From a checkpoint of a small transformer trained on Wikipedia: 16 heads of 64 (8 for keys and values).
Each number is 128 + 24 x the weight over its row's rms, rounded and kept within 0 to 255. Layers, rows and columns count from 0. Numbers have three digits each. The size before them is the row's rms in percent of the matrix's.

# v: layer 6 attention value, 512x1024, rms 0.0746, rows 336-370, columns 384-511
# o: layer 6 attention output (transposed), 1024x1024, rms 0.0583, rows 656-690,720-754, columns 384-511
v336 072:117101141128134153138140122149119114130117164137152147120111097124109087116067140091145125064132079164114109154105113119116163133095141125136145139128159099142149117107131150122137166155121123135117137123103125117183114143127174129119124164133157110143173128105146117122126126134136124063131139168155146123156108121168121124112140113141126143129081156122158113090127132158073177107148
o656 091:107127087142118162126116148129132124112112125087108139140145174126165113179117117120054120121140135120082127172124134148114152137133110158125137130149176113067171100129118106124080097118108143142158140109171117105147109111107090107178149108120114126147069136143106124134137091172119142103118119100094137125123109114129122115114123149133121157142156121112087122120127154135144159123128
o720 096:089141170074127170144133129145159137103149104118094150156075116127146073134140131118145136111097108138170168124138114129097125128161155089121135168148131139139148125121136124165112062122147138151105123120147133134109135127132114132108126104142145125148149137134119128135142151146145087111132129173151134169116104158140142062124156123093090104191108131102142133158126178115140138096109
v337 083:087150146113123165108113152105122120104093121107110136112148147141096090153109109082121145149134144078127062129158135131102119120150122154136116111110125133131152126131164109103148100124127114161157181119092138135121111138138106161082058146135107122158092128156125093104110139130105126172127138119136103069158128160083135169115109078120131079113150151142159109159168128143154172120111
o657 104:115166101134147151160143114121123134111104119116109179142164132136122139133096154163123140134121125136127132101162161124126111140131127166123063098121130120137147119118167114172118141086143122100145129116117099178122121096128105126131148129111102151193125160128180149178163140136143137097112164102133101140143123136086164141140135133103123121097123155094189148111087098080126141117128
o721 107:127102117080140113117099127150096159094134112119125132171152118128101111149124117144109118132130147152099115107116094125114126117136117136136112109134089141134114141107170157114073164175080110162152114102136085160126124131165164095166094121115118122103131114131134122140137136143130119091132130106076093120097124111195112125158118107148122117087091156143084127087135139094137114162163
v338 077:129104126120115094116136132075161144153090128175154108148152086125132145133128117136143112087173116112115133104161099110167081132169146148141072105129138168111087098102130134098107134123111076143093116149123143129120104133123146097062073126095187115158127079134120101136083133072084105131098159093119110072142121099105148151081113118127125166120141085152149144127106129097158162120165
o658 097:130156143121126136103128064137150129140147124172116080135124130115131125083117166138120124175124141110095097153126102119070123109102161158136130119087129103158137146122106139134111113122160190136122124185129095134127138154087082138176146117148122166109101129151111152128108152120129130135086102114127149090099171141096088081084113171132135084080152150129163161127130109114099104107066
o722 094:103156136145153134113131108155143125152115167132104163156114105168113142135163073128077123140151131115119151106170107127141139146073120113123108163138196116118174116146140173124104113149151138110097137114084131154100125138136086118159132080161110119108128159132128146109152100166089116140129081175121166133103119104124080125156104112095119128144102092126158122126134151135105127118132
v339 097:099108094120106131103110124137149159104144123148134133141152160078154108125115087123108102181168123090106126144152131151123126120075118118095108167179149088146115147123147105108154141149156118105128149131065104175130097107093135127135114150124139154122124143111118147119124095126155114121149113147111126169125122113109092122084085092104123087135108113149139115180142138104103148110130
o659 111:129145074150142125174133111131077118156157121152121118112168153088140129135149109124114095132112125104127135160146115136151122154077090147118147163154124115140089128143129139146162133091104145147117115143124111132073121149117105134112124127106113119084082114120117088167122114118147128128117152145116134130176094151117129133140128100132141163158126106113104127163130126112126155083117
o723 095:149102170153147132134158131147118074149104087125117091120096100147121111134116084105126154113141134107168148146089125108125068148142118135108102138114060140128174094131119160108156103117122132086126147134135091098138157158138158184106172096120120164142088115123129125143147147113176152115147110118138163116127145116120135147170152130136137137127162131124129164115106124164171129178131
v340 082:142118135144146156098138134146132176077137162098124106164127105181169146118148119119147151088144122171131129113130133105128149086166141103147122088159111117059111174089139126133168140125127066145116171115131140115149197143123150110109167157112133119126120115137125080108165137120108123117079145157056125112126088132181124163095181096102095114132124095108126168150115122131117100185112
o660 095:157124175076152137121095159130138155116115194077103159092132113156140124077151099165128109142159115103146111160113110123166126125176146111100148130141156120124117114101149152157116123128139141118127149157133079152127110139150163135091149132102168128139130091125114108119145169169125155165144119114156093125138108151105138111133145108151144142159101104124150158110123147112113139097083
o724 091:093133159116152126131104117138091082083168090123117117159101165143153146119137127139132148119096156126127085138112151139154127129134156115115126133117158151146174136184095123137162148175129155161139092140138118123092154100109112127188103111134135162129124174129103136157081105113141146129106166106158105155114113138102090130176160134142145115126123097169125101133144124155135154126148
v341 080:138148166074110145159091125094109153152072161071083135104135139150115110122134093085131148163149136132137071130133084107107120138151146186112143144107156120124147123126121105146155148111151102103131128135108130099101093120127154144157170106100114108081140139128124080143178127108147122145187112123129092101112150091091089107112115178126124097133148152119132145178105118124149142114102
o661 090:137072092123117162129154126126166128132140109135101127116115122094121098109113139129117124129138094135107145119093108120175066127144172137120148120076131119114148121134141141103122119087114143148100145132126146088134121167115058138093104112107113144098122153081139126109169096135109114126169101124149162137096150124143120184108100135075069145140106148148128134174117127154138120130110
o725 092:109118119126130128126133080109163156134107161108131111146090122128141125135151091159118166124144123115131178137172143131120149129132149140188131152115134144149144126110166114066113154124105123178140116156141172110125156134115160112083139134132147087100107151154131122145083128127142131083123168164138176145097108132159115111126164111137117111129121141100180135092119152109144135107132
v342 079:103162153124192154147176117127102123127103139169131126131135099144131136087116072111100110123128153143137141109076191153153113137100137159124117106106132106123126118122133134155118113133131119134143165108152094121136120138119155118083161126089132152143138172163118133117139048141134147140157092134130093147135123117117073123122131119140134125153084107156165170124121141152126164080098
o662 090:154119111092159126113098185109151094127134115105143148130120119122126128103138141136114114115141154117150156142068161110130105137097137132117123112111160092195152158104120140109185130148113067134151122135144102104112140138128153110151129141127184179147131118110136145138119114117140111102137128083126123132126152133157142138162130186104116133135119152129115129123103145166138153123151
o726 099:134121070164084135101128101063103137146171146120111151091165145111105167154129081134141144103144075120100144132132145123129108130098122117159122099155122084146170116123120101100129167150149127141141108155121140117135122127128160156111135117123185124146141121079085125160130170066143128071139118150162155127111157122096146136119121118122117133142140145187124119152102132118139091135119
v343 078:110087096130142133142077131155119148138165157141114128085134118096153110095140174156101156135135135110085131123142130105103105106145132125129123150119131160179130123134125126128135130090126134080076160094149147142115099103113139157105125124155112126119108144144083099135112155117126173126147105107121110127118114157110087185115103097094131106143161165126121135140130087106137118136148
o663 091:105104151129088107051107116165147130159143114095153194129134154147121121161157130112093127144112154145129102104129117101182157109163127113102114163115136117121116099175149130138160140111110103119145105100152161090114166133131113123134148176160152119130133111151118088121100090125107126127115130141130088113159137175147103108184143129130129096128089135148119136122135181123118106074122
o727 095:164169140126108142122165152080104102166111121160142128107114105136125099164113112113141100107104162097134130177150116115113138117178120123135148110103145108142159123121168131094136130106143129116142133152098116145114121146132121119130156122098173120141152091157114161099147112177094124142135109074098126121128111077152123121098166175091125177160119108122122124123140146156105120148102
v344 080:143153112116159090109126130139110096156186122085098127103120126136155168161156095134142154154148105117173165114152096148140153110149096123148157177082131111125122120168175169121151154148120149145155125135163122149145137171114089134137134140148167079117136073086126113167156126118108124156100124157133103112107135065134120177165117169121154157106157137120135118116158176102167149082111
o664 089:094174131155106172137079123113109133109142125112185078137141132100099125111104126116133115190095161097145136110142107108152102133143117137158130179143123140132126145136078104093108159120121118139099091150120127122128142106102126099126146100139102106140109123153127123125084151184116085098106135175146114147125109116105115109106128108098170135102113142119101119127080097141166114172125
o728 085:133124084105115123118074166108095139119104142115135132128099120087138106126125142115138121137123080189113126135127152097134103137140126122127155137153107109120068156109107165155132167088096124132138085138136127110119134146139130093099173122154081109140140115159110129089119134145138131140111139156127140107121123127101156120104128119126113123093064105174146125165126113128130122113158
v345 079:099122119135126173088119132092092111152116181121100101097112130121146149135138148079125108090102091120134137146113096120108148101170144156111112141117125159157120158137105104131168132124111130084120137087184188116139132141103095126115163149121102151145141086093088135167145142147112124106116148083112145101127126123115148156116146163142125124123123141126145127127202118124106107114121
o665 093:162123164098141142137135134122169127107107101135112115099118133171126070113109094082147104111143131121178146146153137169097133170136116136120146068155097111127124139159104125148125125104116094092127157117199100158104105152131148146112122141097104143126115134115099136132097125104167141142133122146121145117140124162155141101151082132109130097115058142128126116163176153110128106155156
o729 099:109105103123123117161106155125132100165136124120134145141148115089103153098106129137159132100126166144116114124163122134137124100131088117136155138136111125160135081121137128126130138125131176166125123135111138127206116131113156105119147147139121102146132130126158093147133136116119129110138121176124132134129122116139118122082113164140123085093152151146112116140167126138110108123140
v346 086:156116157120111099117144114090127123173063099153139115085131120134109117151143155145130115100143130118161131121120170112130101133093084140158112100115125127102118143121164121129156144121085125094107128125170116134083106131122102115212137153133124137134130112105119100127127078149116150132120110126119095138083143118136120094113090138123163125150112152101119172131132181141129121123117
o666 098:137121160145101087160103139093126155165101120164150153127116131128096140122107149130152162115186115151115107146112130105152140099142154126144055109111134152091135107110145135147127140142115134125113124084158189129144133138148094142156076133119113115100123131082086162131122092132142092130132141116132114145113121151111121114161114109137152146116137109143176092137142081141175085143176
o730 093:145113133113142152152110114146111155115117168153135110131135145086122168113124134094161155157135093147142118125116154191129163164126150131131167145099144126155139156117130107131131109159164139108158136142145171085165115133092122126105145139115148106098153113121128164139135201142150158137122133107101128171135176126091124118129171149111140130081129129136166122130098111119130097120127
v347 072:124150089128110115130150147125134160148133105141146134097123115148147075077085155148128141149131078124116137115134147161138134104138136110143091149142114144150137160095139118129130116129161126116154082107124101116143144149130107073103148121106186108108134138131109139131119132164101145125147129165140146133140146128131088110156126107150104118153122150134180144100103085097136170121105
o667 091:136145137151112126113107124085105114144137111132162118110102120132098147164097135135135147128180149131130115083148105157084113104102141083139134116124134128119137106131093133115111162137123135156148102134142138100150117127102136096111133104084162107081126135158149123120137131132102129159133106128132126126122126115136159116114135117142116124082124105193127110134134167114153099071159
o731 094:115097158164110151140130158172083166126141143115123132158116112108163151106109098121137129112140113155159149116132126100125102101137095126139118109099080131136073081087126097133139140145155096108098108130082132136146138132111137133109165111129098108105108102136129102099140095101134140107144134093144140114149178097165170118127124159165124091130117120157108126184132153117132146155093
v348 074:116122135121125105104064136120101165155104150126097142119155128121117106107146112132175116112091181088149113120190091141123100134114156138124133133134153096118115105119185101147116078146124117150111113101155210123133083162134158075140149145108141096152114125107134124155102123118109126140107098151130125102156134140108174151142112126103124129104134154145104128159142082129147146124130
o668 098:158130128142106072127148151151117130141124152094122099130113113144129154074140146134114126095172136182111117165078109148127136140090126098134109125137105121126136148130098127094156106112117092116121139102102136126107111143123143163134193109144138070124140143099189113179121161112143129123103112165113159154084124119100094138143126122122106097088120107149110156109169088133071110149130
o732 102:134093135125115128134144165113135142137086127133183106155114116101140153146100137143164105085106117136167140100081114121095161138131117142115138142158140128166138142127093119099118115120149157157162126086178102123141140127127107135139132133142115125144122130111119103100145129123143121096136129109136090112186116148128127145165154080113117126149155133115081166091132140104134190144115
v349 081:100170135114119105159185097131130127145136165136129136129113069125143090124118148121144133155144130113105112127112107110095149088077136132148157112155173098158112133107129098105125059122108092105130110089127116146124152109153186111132120161112126146114134110110119100115141060149144123111115075127135154112102140125095128127188153105162104134122137076141099121157101123112147159106116
o669 094:127106102131113109182148138116124165099141121131149148100085067155141131166128123142147126109148156081139126101166142109142145125082138141091111160121137108128115124155153125143135176138145152149154076102126108161116060087092131141147121094102159139130136087119078135149156109107129104127125103099124155125119152143160149158129146113115143165146103137166138136135108129101116113160130
o733 098:114120111121134117143072113171105152134145110111083086134107103129131155110091126161109145139114109176142137104113082133130117149160113079189137093129121130131111171122102066128116164130153135125141118123112121148134111137100155163108143127104099097134127110139091167146127139109106146139112153097149082129146144090129105117139079139103141138111137116095150100117093141104136148139131
v350 083:124105108151093168109099136155094150130111113156107119080161116158132104125151104153121110133074122095123103141130142103078164139126139124132171101088120160149145124152111146134155098129086116082123197110122100104148121148087104119120101116131093159114078132127150154137111098114139104165134153090171092147094123118106155157127148093157124135152149157186107119098165127131148124112161
o670 092:118090141111137075132116122155127126084122146097102154103144141181125123141127124118140090106097165105151147094144161149141121175117127097127119106190161141130125172152130118075162152171153141126144097138111142115116165128146110103118116117087182119131112104109074160156153126083131140115102146123155108063123117112125148124109144124142114147103206125128116121117142111120115137155150
o734 098:132146142146106161145151104127174113127102102144125142149112128170166116132103137130132133116123130103131167127096126126158116106114134138098096198117132121111080117151165115103128130156173114150135094147121127134113123126094132158124123128089132141131125121148130128156124150188060125093095081070099120084140134104131114143116137105125103136111060149088125093102058142149125137141119
v351 081:103124145100075147113149155095072163147172146136132118105107128122120147124103122101112088195149114124151151145131067109125100125089126148171168155112128132122113113154122160119130113128152110110113148168166109129176135118162166147138136105139159123129120121138138130145127099152089132103141123165122125153167136121129146114162126153142098130153159122082144120154141127097176056141144
o671 097:155156132153130145138168124144150158129119180128199133105136173129130103135137124124147103103121143080110155113103118123135114113127110139133120143082081123164142093154103111139102149132119109137116149119140168146098140140101102134123147107090115130086143134159124113095144104134119155117123119071092163116098088119181107145137164158138126108104089140126098145124128123157126166122138
o735 099:122130159099149091166137108162118131162147126071126122139188128109102120097149164132178155131117181130118151143169132146118137166118175178168096171102107143106135118122158119124127130133131117097151100123161158106156083084126114098122141117131104150151132088125097126135118174093143079128149154093095111149156112157094077110100101148144173121141125136073150118120123097097097165142085
v352 082:151149143120139155141123122112201112133141103111121131158123107106115075104165092099102147170125075138153129158098128113107110098143141129116112134142132084103129153116106099163102067126090159126146133155136118126125135114128119143142111138151127118153132162143153119108124111137164112092115100119082128100149091111134167128135149127115105139124138130106107151128127176139112132147106
o672 091:132140110072122106123142139143141116120116120116130116113157120092099178124128105117135145098150108097106121151118113154121103184122142089095146183125151134141142103110116164095134109125165099119100096104132126157118091105163165124130142173139166139098146153153113119141149142144117135147135126092129112117122134138111121143116130147099147116163161111139126112163170104159103118099142
o736 101:106075146171130117157114123128080104101112113120134137114165114129132153159132171124147135148133157131123133088143126128120128128086152144124126156128142117116128149135142144133172123154116155164128115118111090140132176135126135125143187135139126111127128138140105130138133108141162099119114153105118135115130140110116132108145142107132150117163108155121143105139123107153113117140192
v353 094:119138098168068085119115147134152110101089118121106148065118105127142183113126124106140159153163171126174079120132107142109108150133175135124117137140149131159125149108143115155111169147129158136147159153074143121120138170124120121137127114074078092110092126141100135161122106132142171133142131152108147158134119163158146136078164105126159117151139115084089122137099106096117100150106
o673 093:148111130128138148133119157144142108144107104087131120122136154126134128102090145154139120161122137116133093120116143158103152126143124139138099119148142142109132104164178090149133164145121124120137128110165116138134102148167105081145104137151121076135116138119171125124138105139087109121151152123137114113134167070159109134092100152098123103089103154097157150170141144158137097114129
o737 109:103134153166177121145182126109131157125150127148159164155113120133166142112093145131087125143152127138158160122135137108086105131117077167119122090139121127098100086145109143178134141130109110147113160132123101118124177082129099107137088133125141173136103156147173156105096092116145110101102104142119141127095109114107159127127151138116105097122172128135146107138142144128126117125101
v354 079:105142097146110122108097142162120114105170121095130121122131158139121129162126128111135155127081127133114169158142094104099142108155129167096168153143086142151131129125126141120121149094157130144126173107144119142114136159153111104066121096138120145153123083112149142092118157100115132114130125132090137070082089149131133155128126116146126077118118120166063116115081154119113155143114
o674 091:102109093079124145123174122128129115117142164124087156091150144130144128149146087066116076100152113159162143130138120129131104158174096140114134141089143143131123120095111115106120115139109137127108122193094155140123152137137127148109116145138112160117108104168116122157145130150099137169143151109172153134143173141137136129123129099123119173157126126126092107145125130151118129111113
o738 098:140136136139140139128155143094089098138142096091087142121127107179128113103130126114136101115146112139112122124121153164098112124145133106126124175150109142072147106168161117150121091137088124110149100107132120113133115135105157156142151119139100150118113164122121141151148126112124122106132101121108111148128122137133126142149170112130096123099136131111169111079126135097120112108149
v355 084:168109141095128156093124134133130112126140134118104136125107144144111097159106093110160151168181106113108140156123116115113175162097082121124153161181118122098120120114137099169102141148176132107146121167140134131154137114120128129091169115127166150149170091138144096140132132131110156132130148128104136178146130105140087193117136187125120107149110112092156117127112186135097119114134
o675 097:176124122114119132109123140101200113111144156175135155113084145156138108149143163155123162161092163096104071148117126094154123118143144163132101152162093144111138154147123125120145149144136132120101146127094162082152112148151113095175173124110115123147128152129169186146117128158123111176107073110136097186111094158147162117122126112113138122109130103109072106093117130137171128111159
o739 097:131149122163119112097151132163122125145090105134124150069143114151122098138122140096153128131174135156142109133159102120131095127168135120109080090105124113153138152140113126142135119135137117159127084110111136107181132123172166129114117127100087158108133149162148156147131117105103134149140159154126147146127095144103155183129172121141118145138120125141105155134154167126103111136116
v356 078:101117147143167159126131149104089141094127137132103099137108119116101128136145114112124153136076134140116107135173137116118145114108127133090079150100101122148146131131118091094129147139103163149105132118115134117139156094153180128116123139125066155118092159110131102113107149154117112117141122140127085126142127142060161129123128152168138113143130125124152108151157183119140104129126
o676 100:161128133115158107147070126082143113129149066128079100133124101125138111092094129135142131104145121125137116126131113118102127145163081112137110086159100214132161150113135150063113099138105096141182144114136134107138097138152152163142132119099164108104110158130121129137150108122145134130120099097126147134125132104107129134104156125116087118108152121128111137137134164130132115096093
o740 098:106100112160078096129118096185127111155121121123130093146119118130147106099104149126129132151105134146147137109140120121126128098109133148175167155118147150124096130103122130149114121103141124073122119105091157165122105112160085103132103090159128101189127133141158123156120134118070121127164105123108152147162160118159126151140133124091112144071172135131099132133161104129115114146198
v357 077:151101152129113134129153137115134115142135116135094143128125112089116143144151133112103111140135161122119148129136128120107108108108097145154124126081143097119141093090143129133110176131150142082133151103135132109088127157069136154149113162117088127148103170117123130105096136119138095102205147079120114146133140124173123120121107112114133123129116122165151139132103129124121144142143
o677 101:156143144119105126137112135086093145083115050150125137123135145158095105126104140135104123143171139090151141097121164124111128112092098156083100123126139166110138120132164115130124142180149145100104116135153124120121184113165101133159094176097112122098067086087146088155148111100107141134089063111156123072138167117149144172156120115155139130125095108150120087098108119106144153128145
o741 085:155143135164116141132173147114096165125128104101154156120111176155104072139127152157120144116145146111141110098172145123119142157128150140083129114126091133101141162155098082149122128154151158129122126101071132148132155166166124127114107167114139111121108113110135128151157141121127113135096138106128115110114137140086106169114189136114108142121090125101155118116119116190090109117115
v358 089:148108146143132138092133155089106134119096106095095178101118084138111167136105136141129137149135136133094131108114146118147085167156141166141107110115153114172155104122136166123071166158101132152132153144132135083143117145090136130153144129164097114140110123135096150137148110112132141157127125091156138141156145112148111115147117135113135149123094107111112134133105125133124145160111
o678 094:164158123105128166138096116108077128100088129115096104119098142138128104126107126169071109124158117098090123115116127134088127118098166173170145093130126088086088163120145147144088133084098165114124155110137111088149098101143109186115127110109118101137161111125115129127141154111109137094134139116156149176155109129123136160137133119086114141110087147122148157113169079107116156117149
o742 093:162097175090094119134119102105093087150151110107128130069135152125109144093130173129155130127061116174137107128133134082123118142120137139162141112154099136148110090104113165116148139076126161147149146164157106102121091104160067124103091142145117111100159141130120123109147117140090154113116117119172146144102120123140141131137123119070150135104141107140148128142148100126158112114093
v359 082:105145112098129118124146105131128135140098165148138104134129106134092149146121180158097115074110125129146140102176148112099117133140147143169114175130138127187126124152170101159117135113115154107131120154136114107098117148117140092148125122130133124127130141113128120114151106112124150187156177122103119146140108118157164124093152158101096124114155139079138146117127111130103163072125
o679 093:146151136104137127122139082092128127128121099088079107083139147114157134133165133174125083153130132118086161132149106130126128082125120108107126145126114140098110130122100135126130126162141117113112119148114139155108113091139136133116109153129128111114121089150125130146140136120172128138115133122127122109128134102147113150138115168095148081117119096148134124161125101155104129127112
o743 095:126132113097098109138154113129099124104100108083088124147086148094181141107074132128154141133127073128135125127111133152128106152129112110096129121148133110160195124105096152144154139183100126150108110109149123142165132114123136100123120154107129114136120109130129130114157145149145123095142165119139116146137114090115096148132078103117130120136121157147096077121119178093117137133136
v360 087:132150127119158134131105150139092094101152119121131133126142148124158169125147144125105118145145143132130127133146108132161157131105128110095149167125123111121142112137154072190125125184143159144114112102138129112132149141148151138178175164112094117137140113092122123167142166112165126129140124140148137105115141120164110133123126151140130129115146143128159098125126135166111126139095
o680 093:124111106135154138131091135136157108157134158144132123114100121084170109120154088145117145123112085105111113115143151162129112164115141135130120145158164102138111108115163144158104121112098162097120149102136088135143134118149068153123118131142142115129157145140118155135097096142135138135102110133136122121105110163096116110151123136120134149110135101126115118142160186137121141095119
o744 096:142109105130111101120110141152126164121144156125123117148100183122148099116109146109104164163084137098125149109112116169117126140139150097180107143169125130090177111153107162125089117109135108132134103112128141118145149128141091108119109108143149117157134140155128149146088211142108116093135115114132156144103120145140121108119117087115111135112118132081101102093168115125125106097145
v361 078:147154108189124124145116131114117124098102080117098086122164136144120149097109153141131161109114115112081123134152080124117093127120145158095121141113124112172130119193065169121156103112120100100087116144092176170127143151133084111107128073138120127112090175106112127133154110111119122105129138136105108081122115141120112094113147115154170100120129180144150150149151113165099160149153
o681 100:106123164110154134143097124083157126113067106109082114169140152099115143083150148099091162166151132122140147140150092139157141117110105124102154114132130112085120081124163124126162105130114119137174117144121099150117099141120141101106118106083115131102098125138135150117126107127137155173086114089103103107136152118099131156115130128110142141148130121107111106145151087152122168115137
o745 102:103132153126124106120100148142128135136123146107125133138114101122110104166173129095138142155145149178114131125109160124146117130121119148094147097144101160076153116113091117129143105125144118117120139177129175096118133158075138127109103154113144153105135113108103141124155155128114136085120137129128148144132157138117115130113140133122169134124152106128158083134086101139156115117110
v362 080:118084132153120105058080136110139111113138149120076138133090114145132121146154100108129137146126154075107134108158116121167179117166145123132156135152115118091125129128125121152155166112111133112085151154139143087094119127126160106149140118181157085091114113126123142128115109140116092111109150143163117107139097146150130161120180149118174092103130155141134131107115150119144158142117
o682 093:118114182171105135151127164139122154160122135119153106171164120080149082083115177129154118135122146143137108148119140134150132149119125123113120096172145104147084161093136132146156100141110131116116148137131099133136170109143141153151103141143149082126115090107081138121119149126136120090116135138105126173170137126102079095098103135109131128126158140089103150105089162055110113140135
o746 095:098150081123155152091101155116084116153121157146104153153139114145100110133121164186140170120109143116108164090159113093162093140141134124097133146079109088125106143112161129096116087162139115144155054134126109154153144142098135124110075114129102143119158160185071106082161144143143156151145166138128133159096153122135121136150152175147105138105100118145141152125078106122142147113110
v363 072:139144094150142108134109155092133171130110143102093110100168121139130157113136130109127150155167139121132163141102140145125121088171084147117177137154107112173136120118134059108130151147136122132135101101152137130113180107081118120123130109128131117131111120116115079094127128130125088141122150111126119090099133113136132143159092158105100134120127135131128146171119148143162050157122
o683 096:110134124139097139133155131119117131146142116146159150085099112131188115159110164116158115114094106086102149141115178120122129152096148145083141101148176137113126151173112153085141111135108174131096106115136114170182095118162110155110118166106110096141088139100137165127135124187119143114135158155129119106141088122144126154119136102115160138103084156113120071102166131128066149122132
o747 098:111132143122153148131076118098114120124112131129135136108148185153101092101101090120093113150126096120155136177127144175114174135152123108141103105174092151158150130191100084089122123103115120121139131105142117105123131135097140086112126137102148119127085115095131102157087129142136164195163107111148116130138153103144157102105158119104124157140130094152123146109102153156069156158066
v364 067:086129118100130138147101140138158110128064128126094110135095153154136136117146116107144131130137129129142097160170063111126129138121140138099124142148123126124125112115132097131159111139201111122130125134139155114114119119133164136138108101106105079103104107130153101145151171136152100118126137117071096118101128160187123103139145176140119155089119172158120118124159140125148133168130
o684 098:133112153123110139098119147127124134179127137151111116073131134133111161131183146097145132148129111132143100098188160154087131125144152113145161123138094133116115152124113101125083171122119147137112149154090109133135125157132113126137125162126119141103145107123148120084130128088131136118140134156125130154144156130121117130127142123051130104160189123130089165152122166143132075145137
o748 101:112150124165119118165133066129103125110155145107096168110102141117182137095086119135131130096110128150119123146139108108133131099108112132151072112130087140088115119102104109149130130137114165124124092118095098101122140142113113101143139125184103123130129138145146155093097112133173118112142150140135122118126121164111113146135161137089138108123133130142146164102146148099117094090101
v365 084:181141138111102137141132099156152145103127145145126102148117091133078139123094106110120134146172133120107137116121090190155134115104072153138170120147147084115099129122134157152105155133151109087168133139137127067092097153092129155117128163130115136110131160124091149132169123122126170135141150066176142114116130106210087145150113117100105124190113121133137155134105183116146126094152
o685 092:129151121113124125127112149103154123095108111083171139134125113156115103148144123124118105123125114141100115133134132138113155162153109139135129171102131106134101142090124120087140172151135136155134159140131126087127162125194112133118067131116093080113083120088171117136087098126099122112117189135137125132136140141098122125128072173100149107118101135130151108115157144150111119121118
o749 099:160150131143146202111091149069155175103104122109143145135131097076125113178156151127119152128170120136103159136146104101149100175117141089128115141148098142128172099110121134102147154126108135131112123122107129145176120111108120131106162170122132136111120115105110135112148131073145135142141080127144125177075142158078081126128093113111139177105069154139147102156093097170096145133135
v366 081:169121131106138124136180137160142141107161106146147142157089111133155138166109097126089125134111112135141122169127172124136110142096073156100131140141126113141123128168145124176147148120145151100147115143096081119177120104120094115144125106164150200139145142114156102146147139153129142119134135148141122150132079112156121094183097120137117164132134163143105137118111093156129183092111
o686 094:132148140122149141135120149131133122128093089110119098117122156143180097120129151104118105098086127138139114134180175136106131142139166107105149120115130140143171148165152127148091154130161117087115135143144141130118139131136133101124128160113109082108100138154140169169127147101130154097138111136111153095100143152135138125116160127125143125153145129088174084147105126140084141117140
o750 100:140135128103132115145106099177167163105093116133133170154074142164112142073104160120096159127115155153168126099102107133120126125160143124118143143116094132110102114115162129148139122105175122159125124069096138156164108147131135108108117159101130134149132110137136119102153112129107141135125089185052132134152171130098088124107118124132123131116070138124116162109102113108144146115085
v367 091:103111142148169157149130090154126122106158093128123090164130101100115150114145096158137138125131180152062114108098165125114171122142112144200101144156120136132128120114122106102112105098124120146121124102116144138148131152127135194104100157143124153098110148145091114128153149113159152113132130187146145111137152153145124128153151146189132143130151117124106125181158113143140180154101
o687 097:064142113136140117093131147171117152130130105118105088157124108092098150092149142130115126079132095116103121138115104127148136096151114122117144132134162159167110130169163165099126120107124112136099144197128090128117149111103169136139137168125119142111134139113122152128132141097155130136127140141117134163110168128132130152080095107164131117130102117142108150159143145118129096087119
o751 088:120155130129106140117074143162179123124087161117139112116110123159165159116124123126136130156146101161150138156179078111119164161123152107138152152173146126110109104139133152162129126110107120152142177127130153104149069148157134123119156150132118110169103145198137127105134142122133128158177129103098071135133099143112132104099104110133141116122108160144149153132129150116090138092154
v368 081:127131160148123142110091167145156149135117096143157164129153109169143085124123131132101140091153106119112105164119098140163152141174138148128172111140154152134156124109117151119149087153150118166127131104124120123062086122095077135150133142124137080128141084138150143097148145147094183110104111115135150140138117139119142145149117147116152160100108178136129115086154107096097116104097
o688 085:116145141127096143135137170137104158140162117095134172159128138176119120165150156131093154135145083145139167111112157113111103143090108122151136103141153114148091184183115120153110116142099107133145136180122110106095121179126106115105101165122124139102130112110133125171135155089159083123153141132090143149137108080138162124145141129124125101143091120105165109193127141143119117112172
o752 100:167120111113097146162130117145142118164097114139103154178115109104132152144112112141120126104121107125131139151132122156095149105123151101104134104080105099108102137142148127105132139160106159150127120144111096115103123117126143048166120139116149142138135192106084125104104178113116112106128132109153136130106120112138172104151147136122141122090117176124115164164113148156115150101179
v369 078:143114131130113134130079105136099154101125092133090127099151159114101089136100099162106124103114141069108108122137091073149177121104137145117109110139128130148116135138124115131088117179123110156093106081127112124096137162112124120119087135086098130106133115122111106121119123149059167163106122144162120121142155142109128144113123165110142114138175173168160108155194092114129162177213
o689 097:145083124111131143145156127136157156099113148136088157168089116117135098146116156138140130153145071124127133153112119141131109156088102144132145147116142097127170106110103123148119096169116154119103128189177045140181135144156144097115136131117125127135150138140117160104127163129138106126091149129135138147139129114124161112143080125130148168108142105184110122123098136114140129181142
o753 101:108103112162116153157136140133130147161172102110120129158117134115111114089170109114142152131151119159092131203128141124120137119129144097136111166143122139136127111131135109107130124130169122136159187118142173135072132146124119140134152106126130137125161144113144119147150105153152110111156169126105122146097123162053125117124162082086117143162127128059127114115138134103143103055086
v370 082:145147142126119131126111172111129129113132148114145147121117137141165132104169125138114119134100149155094142119124106120167123171137159118117132132153158118124137077157182155126134095108143112136201143152120147157091117147132095133105142158112095123149069124148081133146098179135166119117102135143123136104118094125159150114164140078149134117148152126141129107130156056140134135150141
o690 093:098148136104161195100136164132177171115116149137118088134099145144153088139100124146148155128162116133103133105160115146138133109128163161159131133147109095110146118175133120111185169148112138113143151129131097105150077143097157118108121131141144133109133137132134136118139111145096136102164114115141131139107066093107124148128107129086150124099096135136140107132146107092137168109104
o754 092:147116117128167140122110120159103112129138111143174124077146177116097109136095136160136143134117109117140146122079089119130110090140098123074105159151102157149133128129085146119124157095109132152114119140144146106187107102113152150133124134108146120141101095133149142130135121148102165136115119104131116160094129124162119151117164113101126120125149104092113147157135178088161118104101